Weights of a small GPT-style language model, trained from scratch on English Wikipedia.
Size: 12 layers, width 512, 12 heads of 64, MLP 2048 squared ReLU, vocabulary 16384, 52.4M parameters.
Architecture: RMSNorm before each block, rotary positions, no biases in attention or MLP, tied embeddings, normalized values, capped logits.
Training: a variant of Adam for these matrices, 651M tokens, 4963 steps.
Each number is 500 + 25 x the weight over its row's rms, rounded and kept within 0 to 999. Layers, rows and columns count from 0. Numbers have three digits each. The size before them is the row's rms in percent of the matrix's.

# o: layer 8 attention output (transposed), 768x512, rms 0.0317, rows 723-767, columns 128-191
# v: layer 8 attention value, 768x512, rms 0.0314, rows 724-767, columns 128-191
# up: layer 8 MLP up, 2048x512, rms 0.0414, rows 0-55, columns 128-191
# down: layer 8 MLP down (transposed), 2048x512, rms 0.0362, rows 0-54, columns 128-191
o723 087:524491529527469501459536486503523453480503508462512528451488493508473516504488490533525488521510513475519523479534475501492537498509479479512474483474471485501487465512504469474511499498531469
v724 094:472460487483475523457510522470422498482550476498509529530514525459507522487540487485528535498473506534511521490549486476500488467488481520498454491533542539486517476517528510475502508520520458
o724 084:504514477523525483529486476517507495493482478487531550508527480495481486510476481499485492506530511502489503491492515496530500529503485489537531493493524469548514514481507494485483507507506529
v725 091:501471507507496530533484498483480519495471505525514490507492504519497492514511501476509493490522566541503523462510498489493503503488456510495460529504532494455516508523499517562498522522458499
o725 086:507483545503502473514573494523501497541478522485491487503516481501507480503465506534520522511496438440530483510473477508500526512505532520533491474543521458508473449455499508504516484510495471
v726 098:468505499542528441453444508450442502451509447530486492504501496505513500501503493513536467501545500453522515499486506524503481487492507500440491531500481523526500454455534505503488489494538514
o726 090:503507504414561510516535510545544517490490514514536459498535480501463485483496521521507556506488538535444523452508523482454514493524495543536481489512474458500493495527524497498473524513470478
v727 089:468518512482500517488526509524487525498503525478478537501489538491497495486491518516459499477485503510501522476529498505509501485504496534477514491512472512567490537494495431458505507526485460
o727 087:512510471509454487534517433518471488491460490516420494450520484507524512521468461490531563527482477480537490482486522459497484463546493458528493510496516478497445481482523538495471487488531527
v728 091:521488514493504503500460488502514531549490501520516484471496521450494502510408476522481502546472505491469490502493485493515497502471526503513471479467495498487484495494508457535553468476519495
o728 084:503535508469486456438524525456484488511476537488500461552498478543528491480542500480485518505480508509510492465521536500511503494491477507448504584516511470458519543505524503486480487481500518
v729 090:477486506486507543529474485522457553485501473500492539509500500526516519452507499484506545518465566503475482482476470504490512517504554514525475493503511522484485544501524482523514448486492466
o729 084:505527482510495476516510457497474518491500512513497486466526502509437524543510511523534437535522528492504545465509531482497521466499490495529515482513494472486490487506496525480537521500514508
v730 089:512471502509494452472493500498450500516492444481468506486509512464501492505503493530457531466546519542476482510526556488513474515487488468488528494549470476516490452532489514556524466508437466
o730 087:554501500502539515529507541502545522516516529501544468503510525515475488527490556500532503464490511473537514489481503478495515468487529514472499545453506461505484514483493497491498519518525512
v731 100:471602505544470506505496502475506483463499516541475456472524512509497476528481508506476513458491483459461497477502521476488515519498516486502491502499492510501503503503486437514504467521515505
o731 075:475455452517520484482488506514550516496515520495539494497538479482500484483514468482505470478516511471538518525490450520517460520481527538496494546517503464494557502486463517496505531519531464
v732 168:464536496491527502491486504515534491459499448455508516474517475482499514537468510485499506514556498465494483489505474537533511526538506519471512514452524501441513591483491504489517453465514477
o732 046:492522493484539456513498561494508474474492498535524461502501475504510504496494513488491524477509545519485480490488513488462448522434478514501474496477501493506553522560474497532545515493536461
v733 097:463470502499527472475466508489472508527516462477477534539515538546494543523490474441522506522466453463445529520485500481484511473525505484488441487529481506499494499520501503469500544503499517
o733 090:504487521500471508528530464522491511527485488515503553479514485446488454502551493521499532467513513523528519476492536481489534473513499435498520485482578496515468489511504483475497489547466507
v734 087:463490517445514471478522497531495518527501493556553505527533476486520499523496503454486459501499479524530488491547488470496489493524436502521501522535501496492479545501525510549548529499470512
o734 087:457519452481483502523503524482507455492524472486454508523481490510515506497530517525519492491481519468519486516472509509515499519515513492440493517540505493522522439494456478468459517497496464
v735 109:503471483440493509494553511533481531512500457517510527472490493490496527512437516534476517518512531532530513547491477467484497489509514473476501484529466511498523492484497490509514490500525501
o735 082:499479492531473483547478498463521452517493495454477556511487522464507516455550521473530491482486510514486522456502492507512492520508504499511519525477488503519481517507510469481476533468489517
v736 091:495465475521495469503565489486492477504483541495484457500502476520496482469565525560494505490521460477493502486523519484487505498527530504516501536508486482500493484424519529511510474548494487
o736 084:531479490499498459483448470479510520474526474484521509508486469509510489506449433471488503465461474533488469477510526502480476481501513504527478493486503454485529502491478547465514481501516524
v737 096:478511498504517499537502490496534511477476497496487483497508455497502517500522534500527463525464468528460504483471531437490491490538526505577514475528490486493462485525464555533485501505499495
o737 080:500485472515528522451493529485488521498520537451506556542458560516504511488549522495494483469483486486545480547544473508553515513467528458450545540517481523486520494509529498516491474500450535
v738 090:503496506507486555498519480499474503513505495520537492518525527445494495502544475508477534542504445510518515527497518533502516523463462504490480517515526520480504479489522511588496534447524477
o738 087:514496496483574479492525557497504444526529502450517517526483478480500500512565526467505474449515538524485464476531492503522478490463510516463544484488502503501534531486472497482520462510492495
v739 089:514456535470531510484544488526469504497504487521518543514505561484518512479550517531503469511472503524495506535510488527523507487501461529511533491503510511513487496533509507511569474556481515
o739 083:511487458479487504513491511441519475509505457446466477496524515514497514537515500443484496502512509477551469504513531478504498510492488458475503463496539491499534458496496500520471492485508529
v740 095:492539506486505524480519464432477491467499489487527456522508521499502482488500464529485531522481489524520505530523526545496478519500492461483489479529475486497501481433484492494530498517502524
o740 079:497496514501471479530511533507506456546484507501468485477489455457490474496493471510514441472546469484464503473509535488507488525514525478487498541508499530502489520512483497451486485494506501
v741 092:497452520494470559518499495522508487478454518559474493450531510446496482493518518479517491476518572544485468520528527500496474498568474502456483506479448498500486536498491497514454457522478524
o741 090:480548479522531478502534488499506484511539478458493506506509533486464550528471493506484494501483472494525459494474460539496537499489516469542543495523488500532502490520464485485491524510532502
v742 092:541528487504470495469509496484480504488500509495525503448475481469516485499532476462460493521482429520523519522511489543486494493484472503556454502516509505488524547539521453527473466379480462
o742 086:471513497470511490487482483519493486530554463518482491504499519477489500477493525549529532527481505514509475470442499464520459485486516486470493497519527514509505502470503486464503506529535481
v743 089:515449497514483521509502515510499523488480489493444486506483524487497497482480541492414485481475500535485522498493493506526480500539504493531482502516496491498524520502497533580516474527503516
o743 082:495515511494514496531525480491485447545489507499499533460479451495511455465490474501511480479501518520508492478499480476500523480472503497478502509469473546515468511497529543446481525494503536
v744 092:529531498533507522513479487517551482473481510510531498472480501537506507513514507497503495478514493561516504521492480484513492537517488519475525494489538511523528512513501437496505519470504495
o744 088:488475485544499511509510511484471499543498522512477490493511479476496485491516461534512493548548464525508473472527446510562470470516484474546447484503506528448476529457520520516474495519488477
v745 097:453440509471527516504532500494549488498476473507517547469493484545489503484535516530510446484484528513535489511501608495489481485522452495448534509470503509495485470533485504472503505492532506
o745 078:519507474520503494484496511520490514474539494496521481530520574486478531523550506473529531484505460471465459567502449517507528504488488510513533455533493499508529484507532491539545515495461514
v746 086:472459476472488470519470485526492462523496557474473515504518498518514498498487477522503425483496510452488528530490514472496497514482474468501507506517536507526504507488509489464502546563475519
o746 084:535515524504491497506531478542511543510519497484454511517550527535468514487516520511516508518488537546480534502494521482464526484549502541503487441510517501475454510485470455490505462475504480
v747 092:542469479541484521462500502503538493531493505508477499489500478461478494530455525479471540491480460458543469530508553487526476516556484505539493506479493504526507514533506518481512499479479548
o747 084:476522530488455492538507518496459496508483494485507499469458494490457514469471443507507488522493466555491514491501472478489525494485534470457503488488564532514475462457517529493518500509511487
v748 093:512503494469489478483510507541483489540485520511507523520512516503492517511534570486495504470503513520474473460497518500507504490536460491455478517433514498451486547524495536536488499469471495
o748 083:504457488497534485493527505466534486489528469464502481485502497489529444474521531493466488484482505470510530505523432504531525488480519498489611465544496498525541477508483502507529510519498500
v749 094:518538483502508479519523501485500507563480498534469513502528464484512466475498507536491463491488501493519474499531504490497501463545504544540475504556498513533502505477514483521502519500481462
o749 083:515502531531439513510518468565513512502519519480482530462521510515500505516473528511519491530480488525511566470482523489500483501500525495492487556483485464508477465459514487483494491505513498
v750 089:516524492494477523498507472492469514489509506499510521497512462523488486479457477466466518534406547539505482501529494558483506502509491488499522507452518501531499538492482548508502589513493521
o750 087:432498494504503535511466488508532489521520508458449479493503468532493514498483502512487494469528501443538494445531500501545501472506508510528496493503483514474511497480475494489477455477489457
v751 091:492480484534498492498486504510476515526502533477533487486520546489511508543501466521467505502490485488505499501509496496498480504530453516496507490422491504491498519542501543485470523481534495
o751 096:484547484496522495441491511491487451490493499478490528522432485496498508489508509502527472509489503505512491534540477497520513510474501472459529478547516501509514527531502491486498489474471494
v752 098:502522519490521506491507517492463497507520516455515473453497578490471497521486449581515496504540462481489506475515485507481487509515521525474531487518437473535518511455503481422488529505520504
o752 091:486510497498508537505470487518515483520473491498484481515525490491513505488484481480523527517479516520486487529505573487480511530510468497516491493505485527497502485563473536518505510473519505
v753 097:469516481531503456501496500495476462505512534502539438508502483488500491560530499498499503490525506513486505484483469457471514500493542523505499485478471497511520461507526522508494536582495522
o753 092:532521505506467516505517524496478491484480480541454473511553479537510513473479533467553507472474457541529507498529549486517507493540489524477501454511539533458493541508477490501506502461466557
v754 100:494467495516511477494500528509520481459520494487502457478508456499521494482529506531487484476581513508513479491501496537499492516469467502441477505475482490576492504504494491517494442475472498
o754 091:515513483479524509504474489495544489512534463557528479543518531471464546518518504498566480497511476523502513529464445515479521487541510495515527528564490508481530506526501485536498504483513497
v755 095:466543523494490491484506493524471507484540452507481494518474507497506518509452531527455472524512500482473496541536502510520479515469472469481514500506483500467508532543554498513486485451524507
o755 087:534463492468522493513495495470515471469475496447513516492502562502471489513497540469520527484491548492511535474494501481506486523521492517498520467465530485474513482516506513482495525506511533
v756 107:502472510483473487487483518497486449556503546454495524536493467521505494480522486531498531506441451508509499498523482499510497478500504497516500531555541492540483452483482490479501541525482492
o756 060:505479532510488532489520490504500524519520490516502492501509531499539509500484482489511537516496517475493534492472489483481499475526528505492476488487465479493492478489493510451466486512529471
v757 095:472477523416502546495485494491466496492514496474522507512524542539488504532552443428504524496489487476505479526532566524497499514503504521524448506568505481509507545493499517487485475520482522
o757 081:494507474516446511485505484468488552479477474492495497455486480488477506505490530546526522494500547511507531492489471502474505490522507505471529443478510491490451480471502488493499515517491474
v758 099:469519494500473506511500523473467511449504454490478449533516463521488525488582538466513480515529491493484485556513508528520495544469521512495491465485561505554502474545496499492513497469487529
o758 080:545500467485551511503459506531541517548517517500482516521502522494529505510525478545503488485510540490490541465512523519433521503548470502479491501506515550471516529456505514512448513493484511
v759 097:518518504514488488541492530566491490476490492509484469538510495522507478485548495482463477499543515517484482494438502487501496479556503514519479508465466499505494547455507489524516465553470498
o759 082:509512448483474477530438455504498522534518520541503509440506503511471507496463504515524480502536489524509551491500502465482538495465512483503469491511484524507470515487506507466512541498528513
v760 103:483472478463468521499518500477502511521503495574521478519501516544494492494537489500490504517475510488505505488487492526497504492509480487515468514512513499502508514526487533458488553485502491
o760 092:534474538564498542489496520516488470491518480528498519498532513474543537490489495511496494485515488519525528463496468492506544466511509511496519449470484519520483525502549455508486497517501495
v761 096:513509555494483524513513500526513482534514503490530544485516521458510499503510493497508549500474464511471529538529549498496506522482480484463504495481460510511504432523462497482516522500519515
o761 084:488487503513515501541503551483506480484506491502504486497501490515467480544495485473497488489533501485549487496476479486478498508489514504518502515501514506502516522465454486486491489509514479
v762 107:509497509482469524473460507472526496520501521480522532475509500497492479492439451467522552497495509496506515506535490489492519508474495489474493506476499493498492485517498508447489505538516458
o762 082:474493525513541465492498522475485457478480465520505462526467453535517468499495454496443449489516492512534492483512470515530508510482497509526480500469480482517525526507466489512519481491528478
v763 095:448540486541518518549511491492531496504453504493489463511508506506489466505549508487484471497485535453475505531517514520503491518528522542475532505544504491472518488510499465495512408506482535
o763 094:526504493490484513488505514515458512465576508509486521507505482523520504523458496518526489476484515485506498496495479478473493540451508503538472512449507487474482488500525536483486527501534502
v764 089:532472489500511525493461479492482531519490414521500542541528478450498511507499482460522529522503443539531487495516490531511481524442496499547502504467488524540522529512506538476487533520541477
o764 086:472546501485484499531477513492501473486485502514508486470472480498453491501525486511463493509563513521463481493523535491522537477462470483501473494484491516522533496495533486492517492507489501
v765 121:462504516483483482479525486443472470481488552523553483470500515504502497495484459463512507493571462550499510470506495540482515494521466447542484504504494495544504516495475456501547524507481504
o765 074:457487524464539464541470525500529475517483474533484474440526486508489465488519495486492457466523500465501492484528510492521467490482493555501501523469541517490534537520487533488503477494490472
v766 095:472513527528499501500460499466562493441455463459460533512492458535499491496494503423503521527478467529481494523494524481509528553496507503496496493467549498489483507516505537540509505484504542
o766 092:508471493487516516490534527490495489504565508476522512521475487452493481505526515528475474493552521456496503497543431510515472473486481504494518533523524471510531483482506505450487493531514471
v767 095:515500481473499487476490510479514531492502465482490501478514494527492491470529485457514500531491459476563518507485460545504486501529548499485467508496434508503515512499511520512500504486479493
o767 089:500480543502494478510506461535526492513520468565510512491542473482468561462498534520520502475509551524475506450475556495499551516475483463491508530448511496490544504508505401474493489495507480
up0 104:487510484477558530494490505500509498490505502535488552555481493479471525477510494515525446497500553489442467533502508509490441483490528539503501519487504504484515495475483470469511485517528524
down0 106:541502498496486495489498462526494525493452515547528499507487537493491493531494506519484463537499509535491507533488571508470516515478480491539492510530504499540521503524509547520492525516485530
up1 093:484475454457489506496448525489484526497523515517498494487502514496486524517495486507498498509525496518491492477487492469510513495477483584497499501450505469492509488487524493521504443460517539
down1 091:542562512563487504536474511496490493496537503505494471483551522469523501475514493506506561495471512513486484507492499518511482500482513470471487486533472483488524502490495493479506495541514445
up2 096:530421502500472498534456529546497483476511522493477501537486493508494510469512452519554521525532522486493514513492498536509510522508477493485472524467494492526491490503443491473491515525505481
down2 099:496478521452475515500536490442486546492537458521521482529489508477486522484463531460498472501511565479528511517510532526493478485499500509452491464492464501510498452489516531497496478508510479
up3 096:441503477509519510501494490504484529477475459486460496513477460497476437536491499508539541533491498504521468488483499495514509497474482528524565475505516475519515536506524490525519500475497525
down3 094:495519505505494512470526542484497501517471480462554512534474492511563550501566473524542503520482493490465514509458547483492537520511500521518547479538483500465467480530483480525514529529467511
up4 112:505506509477537467535469538512533522503489489477497503514462510514506501499460467515494469512551518478415499483510490482502483501498544508496482508475556516546522531477502564528515490543573527
down4 112:517520500517500522527495523532530488495468503502490514497490512493512491512509486538480515524512484508488485521466527512525530514488466485508474491482483461509476532509512528512516495493497496
up5 097:506494508508520526510510505506498462536517519564498541480476509508477509509501510527545515501569492538500450459496515474517513479478498514488495514478546492479478539461501494472483499512499488
down5 100:525453484491512562483558481513488513504481526449473520490532505496483517516527501470521492525488515522461517527503500504493483534546473523504504497446536496467465508453552508523503485478520519
up6 094:508483472510549492553474494487487503479467468554513544548503526501493486516471518491515508536492539513499469555454479499483510519529522523530536486477533503448533479523472531492517502512529454
down6 095:477508476539522518500478522500533492515464502494504507490555516516515524504496486546500474492539467484502450510517475520488507502461517461487495508451486498470473538496517448465500471507483515
up7 099:539491454499522492492492496492494491469484472464503532511501485458507464487527464483473507498522503492501485503510495479535502485500510508465511521502484472488500479510510472509487467519460485
down7 103:513440525521475484498490469490512464471453510486460459510496499503555463500466552496498425529515479485515514485487484526497526510477506502518507453495408506496516494473493479490472497538555469
up8 108:454490499514543470467545494491541485483511542520498531461504476487496512478502506479499524536475476496504458486467499526511505481533531510460513486500512496515489431504549535495514498489505470
down8 109:446505500554472512477476472507531486458537522499496470493465513532535510502514485492531454464462500519504505518471512456465468509539513511480498492518517523520519488547505461478491549529486543
up9 095:498530503524493487505495508497483524458467487512491510517472510487489509487508468524517489494487497558485506515477533517493458511507501533547516497499475489535498484484529555482529492506523517
down9 087:469513501493502518543505505513499473538522513498505505485540520511510471480486504530519499503554510491481512527466511520485472472522483493459503441531502492482485466542501521544516549525508487
up10 096:512498504524507524495524504496488506474465523527499454483502510523498521533506511511509474502476483539528506547495486503530461461548526489500503497447468469499493525469536520462541506506545507
down10 100:472532504514493478492493472477509465494515477502452479443516505517509484477482502465487487504514488508457532516504501495477497499534530532462494512481476524515539508511497526511539453514546482
up11 107:489507479533533532478488546544470444506471454480501509498513498465488479471479494493485474522503418499510488503522509494536470481466522501519492492454509489481511512471489495553493465525478510
down11 108:511487496482506525488527487500490520496504513529473465543489512509505484496496502468476498519514493556507494538484511473521442496543495495503451478482507520520506461488522511524537521445491520
up12 088:528515478538529486492518511440516545540538505508507511487467479466442521465477530515470510531547511507499502455465472512523479480486472512537515504475493495461503483521524479507506470529496530
down12 094:519528498535507513492500494482487468496515472478506531490530531503504513492489450445490523509533513530496531526519476509492514464510496474465498514525483533525508514506477505477517467486473508
up13 090:507490509457549514520531494488492474475529443490517548497538498519450530486498513485534496515484480526456501509524511464522510492477509506505498516485510468475520514448541498466481485491514478
down13 085:548466515515483491499471494497521513499511515497483467468469469494547478457527505477543472446514510502503504494503509489504513491488487534513508498531470508445547519484505510492494539515478505
up14 098:456512503457506527546478527517490493523483491529538496478471483466494504534495495492484547492497469492484462543486515527516482465470521538485497492497463532496503515505546494539550535491505493
down14 100:467515522534502493501511489506498518566520490521550512491477504435497492500462477483518464511479475471530493524469538509486460496507472507502488489514519485485480503533508526497500515501508500
up15 096:487451494500552535522522478488465510478511548484467486493470483464485523480475550517505536467468501466512506501492475492491466498521483525507522503498510503492509496461471531495499495471547537
down15 090:508524482484467499504486485478492516472494506478516478469507500525519502509493484518481515503524487509491479499523476515479493525468512520492510471457512452511454466500495485509498492531460474
up16 108:505490496483511481481482538522485488516512507537495494511508490491489468502504516433488516471515537507495508510506538525498513464464495510505494496519526499476525552521482474511509501478500509
down16 108:525487509508512524569486488542530494511481482501493502519500467473516507534487500529561514480503531476530477459463470517501497464537541513492494503485491530525514522527483499498515518510528522
up17 106:452528519558480500513484523526490504478510486501475506502494547483499504516498532529550497523507542476502482508484538492495472521497539522488535459514472521507513450523532512503518489487476518
down17 107:483525485463482513507478494430507491528489475475474571469505474542507483501473531550526487530508503499510514527536528518507513471529514476470485488512448487511463503483495476476458484480512488
up18 112:483508517497548471482517514497522483534495480562511488478442509507464479537489481510498519542460491481504527504491457484485513503515490523465524508500500535453514539461519474498551512500505463
down18 109:505414503504482536525491533531531493530491505535470522546527480461500506551487472525481506503453529499534508512517492474468468455535522476515496465497574492452523496469497492443488500464508480
up19 099:472500466560517539494522485509498492526491515508506518470550554516479483462491483511524528510515501532452502499472516467525516546460529508513545506535563482491538485478507495496543450489522481
down19 100:525521490526488533480500472476442540487494536479514482497519480484474483484512494459475487484492472515486534503472486517467466484511532477481520487524517514486498475488469515513499455522461503
up20 105:499527470517508473498516545501542497447492531533485474507481484490484501516522481499543509513520499512460509481510505458515493465506514525510484499484494495471535526484485508480535551483523483
down20 106:499520524478506509468494503470532470494478542484526513481499494509447479521511490494468442572484496513520546507460504475518495511545513493522530489523492474470482506505470497494532511492500530
up21 082:513503514512526521513493473492507481481439525507491514476541539502496486503494542535464521460493512494466520493512478451525491550489499521493492503520488505491477530469533479491516496487513507
down21 073:488507481488505477531522525508482504542530520484505505515465493477484491527498483490528490521515484504535504499478528552459521479474500483511519485484503476496519508504476527511472498510455560
up22 106:501511466485507520487508498502552488480507545489449526493491476495510506508515568515467511513538470461464473490491519541516478519502515506503526493504529500515508513493514485499533467499473497
down22 102:537490459535486480487496521501494514457477431530472531477513465479477551521537543495547532528492512502504520501497489524484498493473475499517521534448538489487508497508518501465505494526480515
up23 110:471476437497505487520522522516494464483496497530512479508456538490507492493503499502526468516522503515492493499498466517521479501506546538523537524474477509465531550506525458477546476493492489
down23 109:483502546516499486506490475512498492470486465504529489485498491470544504508491502492525470544518557490494464514559484489505537478567497451493519462554542489506525488557438505535471560536496486
up24 094:515497492540527531503536525506483513433534503513481468476478493527493534517545471445531478523502486521486472564527503536511510510509506493539500486506454485489533487473515488483513496512451485
down24 091:496456496462513478479511508555521511504551519508459528529487488515538516470465509539550463514481494450501525512450525500504472534516507471498516489480511445500493457503482488511518512509512503
up25 106:488516449516479490495488521512531496466480494524458488502496542472507529523490483490501502452524514485513454519518492503514512498516523492545464502435528496540514521529516497504538486512531495
down25 109:496506485496528502537502468534559474493449499524491528475484491510506506447503487467477506483502469510472485504521463497501553516529476550461509511514478501518483526493476479478506507567472464
up26 107:511509475489535546495509491509517509545559498479506478485481495494492493521504465495456502521538501513546501494539469493490501501478557512497491511503473501495503556558483472505529505537492468
down26 110:479519506527539471481501499462491506520528492472518512480495521456507494496506504501508476520516448465484544468522541515467495532504502497499483460493519536489465491510499556452494479524519490
up27 101:517566509517474474459509500508542500501497468445506487523481498443507516425513476468511508498509547504498484529478493524538474501520521494490525480486474506481512486485485518486501490496494508
down27 098:508506476525472489565512498462491465484516509493520476495510463507514488463525515506524524520524484472501448514493474473508495490506466487505457523498498493503496491530504517544490505467510513
up28 094:534517528502536484494483486465564466480442490524501494514460461499496483511482564512540534494512459494511491460508476510497491515485501533501491506515522476481479497531502496508486487457484494
down28 091:497505474505489514476533494493481519514475505477494485510505505508520516505526489514486524455495467527492507540496499479480497509484498483482529512472486530492502507539475509490482557530512495
up29 099:517473466521480504535517507504490468472525499479457490490462523492487505506520473497507489477494446509510491525522544523484485552506522499475491518503479516528517514515473512522497488506457478
down29 096:512534524497522484499482454497529499464489487492493484499478490544548556484509513501511525515508453480450453518512495512550456509480546471505516474526495509507572444490528529478505489499505550
up30 102:506491495505479495470459518501537497517504517516477481477532528496508477467513519504464500472508477511482502527444463456538517499522513513493504526527466488496515449519527498549518469510508493
down30 106:479508486517507480496462496531501463492488514479500484441443548518491493513509504530499480518495490479495500486502500500474495563503453538495519524499462535483519514518461506512505483527470455
up31 096:490512475502494530519489538498471504468542483518532508510495517540477476504521502521532466528516481518508534499467502483554453539516503488486517505516482515494510505565527448452515548523488498
down31 101:512500494512458497554471505499493451507473557478525498495470541503492497542506508465477483536496497531549537469531485500478507473496482448491482495481446533518550507507497480523515529534504461
up32 102:488515501504510522497538521499533496468532473499492474503485441532488504476478467499529535463552503509439495546521516522501464508486495581475507528508492473467483540485528481519517495487508481
down32 100:492478511482507520510556480466470513510463525488481527493487518493504537521499489488493501492486479520474514504471525510513459470473481524474525494505493501466494500503501468549504528536460474
up33 092:534486492520516478529489509522554450533469539504496527517526445506518491499479517511486508486529536492491507492543468473527535505556510497541504523519518497481490516508464469480489488495518471
down33 079:494521482467483488478504488493431540442508488524535511501497527517510481522516489511509527477506496489493489499460509522486480495485512503487514474539467500492504488471504549486503510519533515
up34 107:469502473470539508490488512481484564498514517505496495504451502437492523475511522466559472520515436496538477489493484530508506501536502490491500512510521528497494543505499509464520526469534469
down34 102:445524494498526488491479542499537518514482481459513491526531499500514541494531486494441488504465498485519514507526483516482487439472522460503500514503489491485508459495470479510499517508510499
up35 101:527482429567499501531496521498532468505484490502485459538484473557470469519444440490530507491471520471462496570492480533513484540488520485486464521525489485497499519501476506504512439538524536
down35 102:486488477502522522559470516524505515507505474418508547497459564469506524517521471533550493462495521493502504532471497500505501477505534496493526514495481510496536500487490476512489491494496499
up36 106:502525480456475534480489554506502532519520524510506486492503490516457516473523493485512436468497460478489499457468524546583503485510524485501507497515476557497550509477506547507521529463514495
down36 107:537522554463489498521498489488512491476470521441495524505505493478483516489502500516499499507514490482524520474515507550540490516503519472481539442521475494526502540517521480482496531527484511
up37 095:447519487543564469489494511515500481465525493499520457477502502462493514519473507542465506510459494496528412493483493497508512509478510503499514524511517516478502418519472470499504476478510559
down37 098:529506503537493495558464498500492515504472526528483478496481517544524470507513495499549588499431485534512475506531453499516515497454504488507432494495521542477542510479506491487446477473500501
up38 105:489552514497487493514557573465486506475545509463533523506492520459475512531502483526535483468537505541515472494472517505487497504505523492541504539511459475532509540533495534517527497462495463
down38 105:515514502445493525540480532525497518511485451524512537509457493516528466484474523461502521471480479473508508489521479460498514530461456487524446516535473464486497494487446529523508454509495601
up39 101:464506481483485476466507521501466507475484467494495480507431514487494474525518492523485515478517455466529515505468540517472486575483497472469529512494488480498491522500485466541498500522516516
down39 100:499519500520469501545507489461538489507525483493515513492498493439471503505492475502478510486523532505500472492505491531495480501516499506499522490490519484500509560482508463529452487518535496
up40 099:452495514509534520551501480511547513504449484500503547511501469496466450522511468524502542502476479526470480495488495525531474522482540528509557502510468479461543497517494513511485503453506495
down40 101:486494509529440500489436452505523479480522490452520480547523536549511492550528530489480440513465499485514502520516497464467468468494484510484459500504503496500458478502488441470495444540537442
up41 107:491520494518496534510466527509502509503528500487513481494498464483477494538475500463507506481467500495547526518483473486509504567496518548457516486533512477490491494502525530539561531470519463
down41 103:515490487525490523526485456520529496481511502552529501494532524499491479507519491540517501506490484496489532525481488497518478519491502534463507524571485475456479492491485506482534527489516529
up42 091:489544468520468525460506529500510481502484525412520546472496547451494464481480564538506523499465503463517521548482504479515471505524507467503514525480465471513529459495477450528512544520515486
down42 090:495491466496506501517520469550522511480515466541527489478504472544493482512502482457482477506501532506514458465494519469517535516471528522515537494530495543509542514495519515505530451476530479
up43 095:508511471485556544509507485512519472472501523524487461522479550560486487504533444498475496478506503514469477513485474535486479516545498492475508526483481504470533542498501519501515475553479448
down43 093:531513466496496532479526486496504485529524535527515448527517480519562525484486516466501534529473548577507494527503485467498520483504468521492458527514514470474510486468531483524495468495520494
up44 086:495498503528518489509551505535546508510460512513535473502501480487473513485497507476520496526499551490481447497470504503531476483561508546537485499477540520451502512500532497514544479480489539
down44 094:524484467492490520489481486527515548467524474496523513494551523540525515503500493511474541501517548501488500462527483491495502498494471497513500519520460490515480474519455490541497537522527483
up45 104:502449508456499501498497548566499485489535477495506541505516499471490459437490470492477492436504543483519484473484508444487506561536482523468481497501448504468491476484484477506511538510509511
down45 101:490502484509496489500521488489506534495501467549464507440503464520466521507494467547536502557502528500494530530468492524447514543517519516496512520517467537532550509456467534466562543490511521
up46 101:491507454521517498475461524500509492489531511502509467563501537497494501497473491528505495447553528507474493459523504478530482506549535514516442517520457479495479490472509490542521517492535517
down46 099:496543510466461474476522474489482505516513517476486532478465497503503506470500485486504500504489479518485511498524523548503550478515518525498537533487467464478531505437441524510474488512480510
up47 114:496551472523499517492500493435553497519523479492485518499503468480496480499459492476506498509494504477486439504495466502532477509487487492514465488480481458493494471501524525483560534475481502
down47 115:503515529467515516463497495494573535529480482496477528501469494539518490530482475501494490475492485506540516497465494489543503493496442513494505493502484524508501481458470510471465506513503486
up48 092:498473520484482523523462494499536473498485531486484501508491520515514506503521507489503475515489489447489514523461515488525510520484485490530495500492523500447522481509517482438479514506483483
down48 089:504538447477523534460531527472467508481498467451502468521505529520484508483512506486484489494537497498537505462502480478502512499519523515475495426502485498469461506433488549531518491506541473
up49 104:490503474516516510508502525499548491466482455564500483488521496460498490509497480507529490497493481518503452479512468537500553551498501458519490502489509476490487472454535472494483535525534480
down49 103:504549461491545519489543485496510502522517524475499494504480476485496479527475470499491512478524509496513508474492454472461531508531536516476518445470509522541511519490495500471477487465483466
up50 087:481492507555501536520450506489499470522484482454490491505519488506512483488518478505489511477505471509517483504446488520518481508513516501531461481495483496502509467531468490527453531470522502
down50 088:497477543492481502491537563528459501509496487520486521516488543497498523512513510512521501486491553500506484499508498505498537528489504498493503503470506496500493484495541513511527470445524495
up51 097:506496472456564512535479516477496525525528509486532501473511487524457530522508498492492499501476504472520479525500463482528496494468518547487504479545458508449515550507478507509528532504477480
down51 099:523453492518506522502509478536464507527486475513536489484479506479521493472485516463495490525493499538438453473459508484494534483474454465488504509491515530503495495517508520522499541467531534
up52 105:464503469473509518506498505507480480542482526491469518502538531506470480522499520529498506481536496494481477523530507470481490522480525498504538509495484438513504484520537532508510488483480515
down52 111:500534518496518525475482526468507481481497533511487495516480525518489478495510492513521534523501503529483514481507535477485522479491504526492472521450432509511461496473509505468500531499508485
up53 103:498463524526499480493510493517469488449504550519514511473523502440518494484561515521471555498494455529514491472485506485504460496471438539549479542477533439524514544520492489534519516470500522
down53 102:528501553482518482462535525455506481490496473492526504539522465489540517468543513504496520517517495521527536478490540490520512505514517522492550474502511517499503493528495463515495473459506507
up54 094:478528498432478500478499530476529492502495446492524584492530566525511464498483515545493502470470549494533534466494467558491525525504497476527491496488492466509476511486515499465514457497463490
down54 095:479526501470484525530521507491514500506534525492548455528500548528492511534498502540520507544485496558473477455481507511478499535464528460508498472560503465490515508446508505483477510500481523
up55 100:435553496545463468491492515507545477535478516500484478550498498491500455505495522508508498489480500525472459504503524484478495520492509490503515525530529522503528481525485489480492493482508539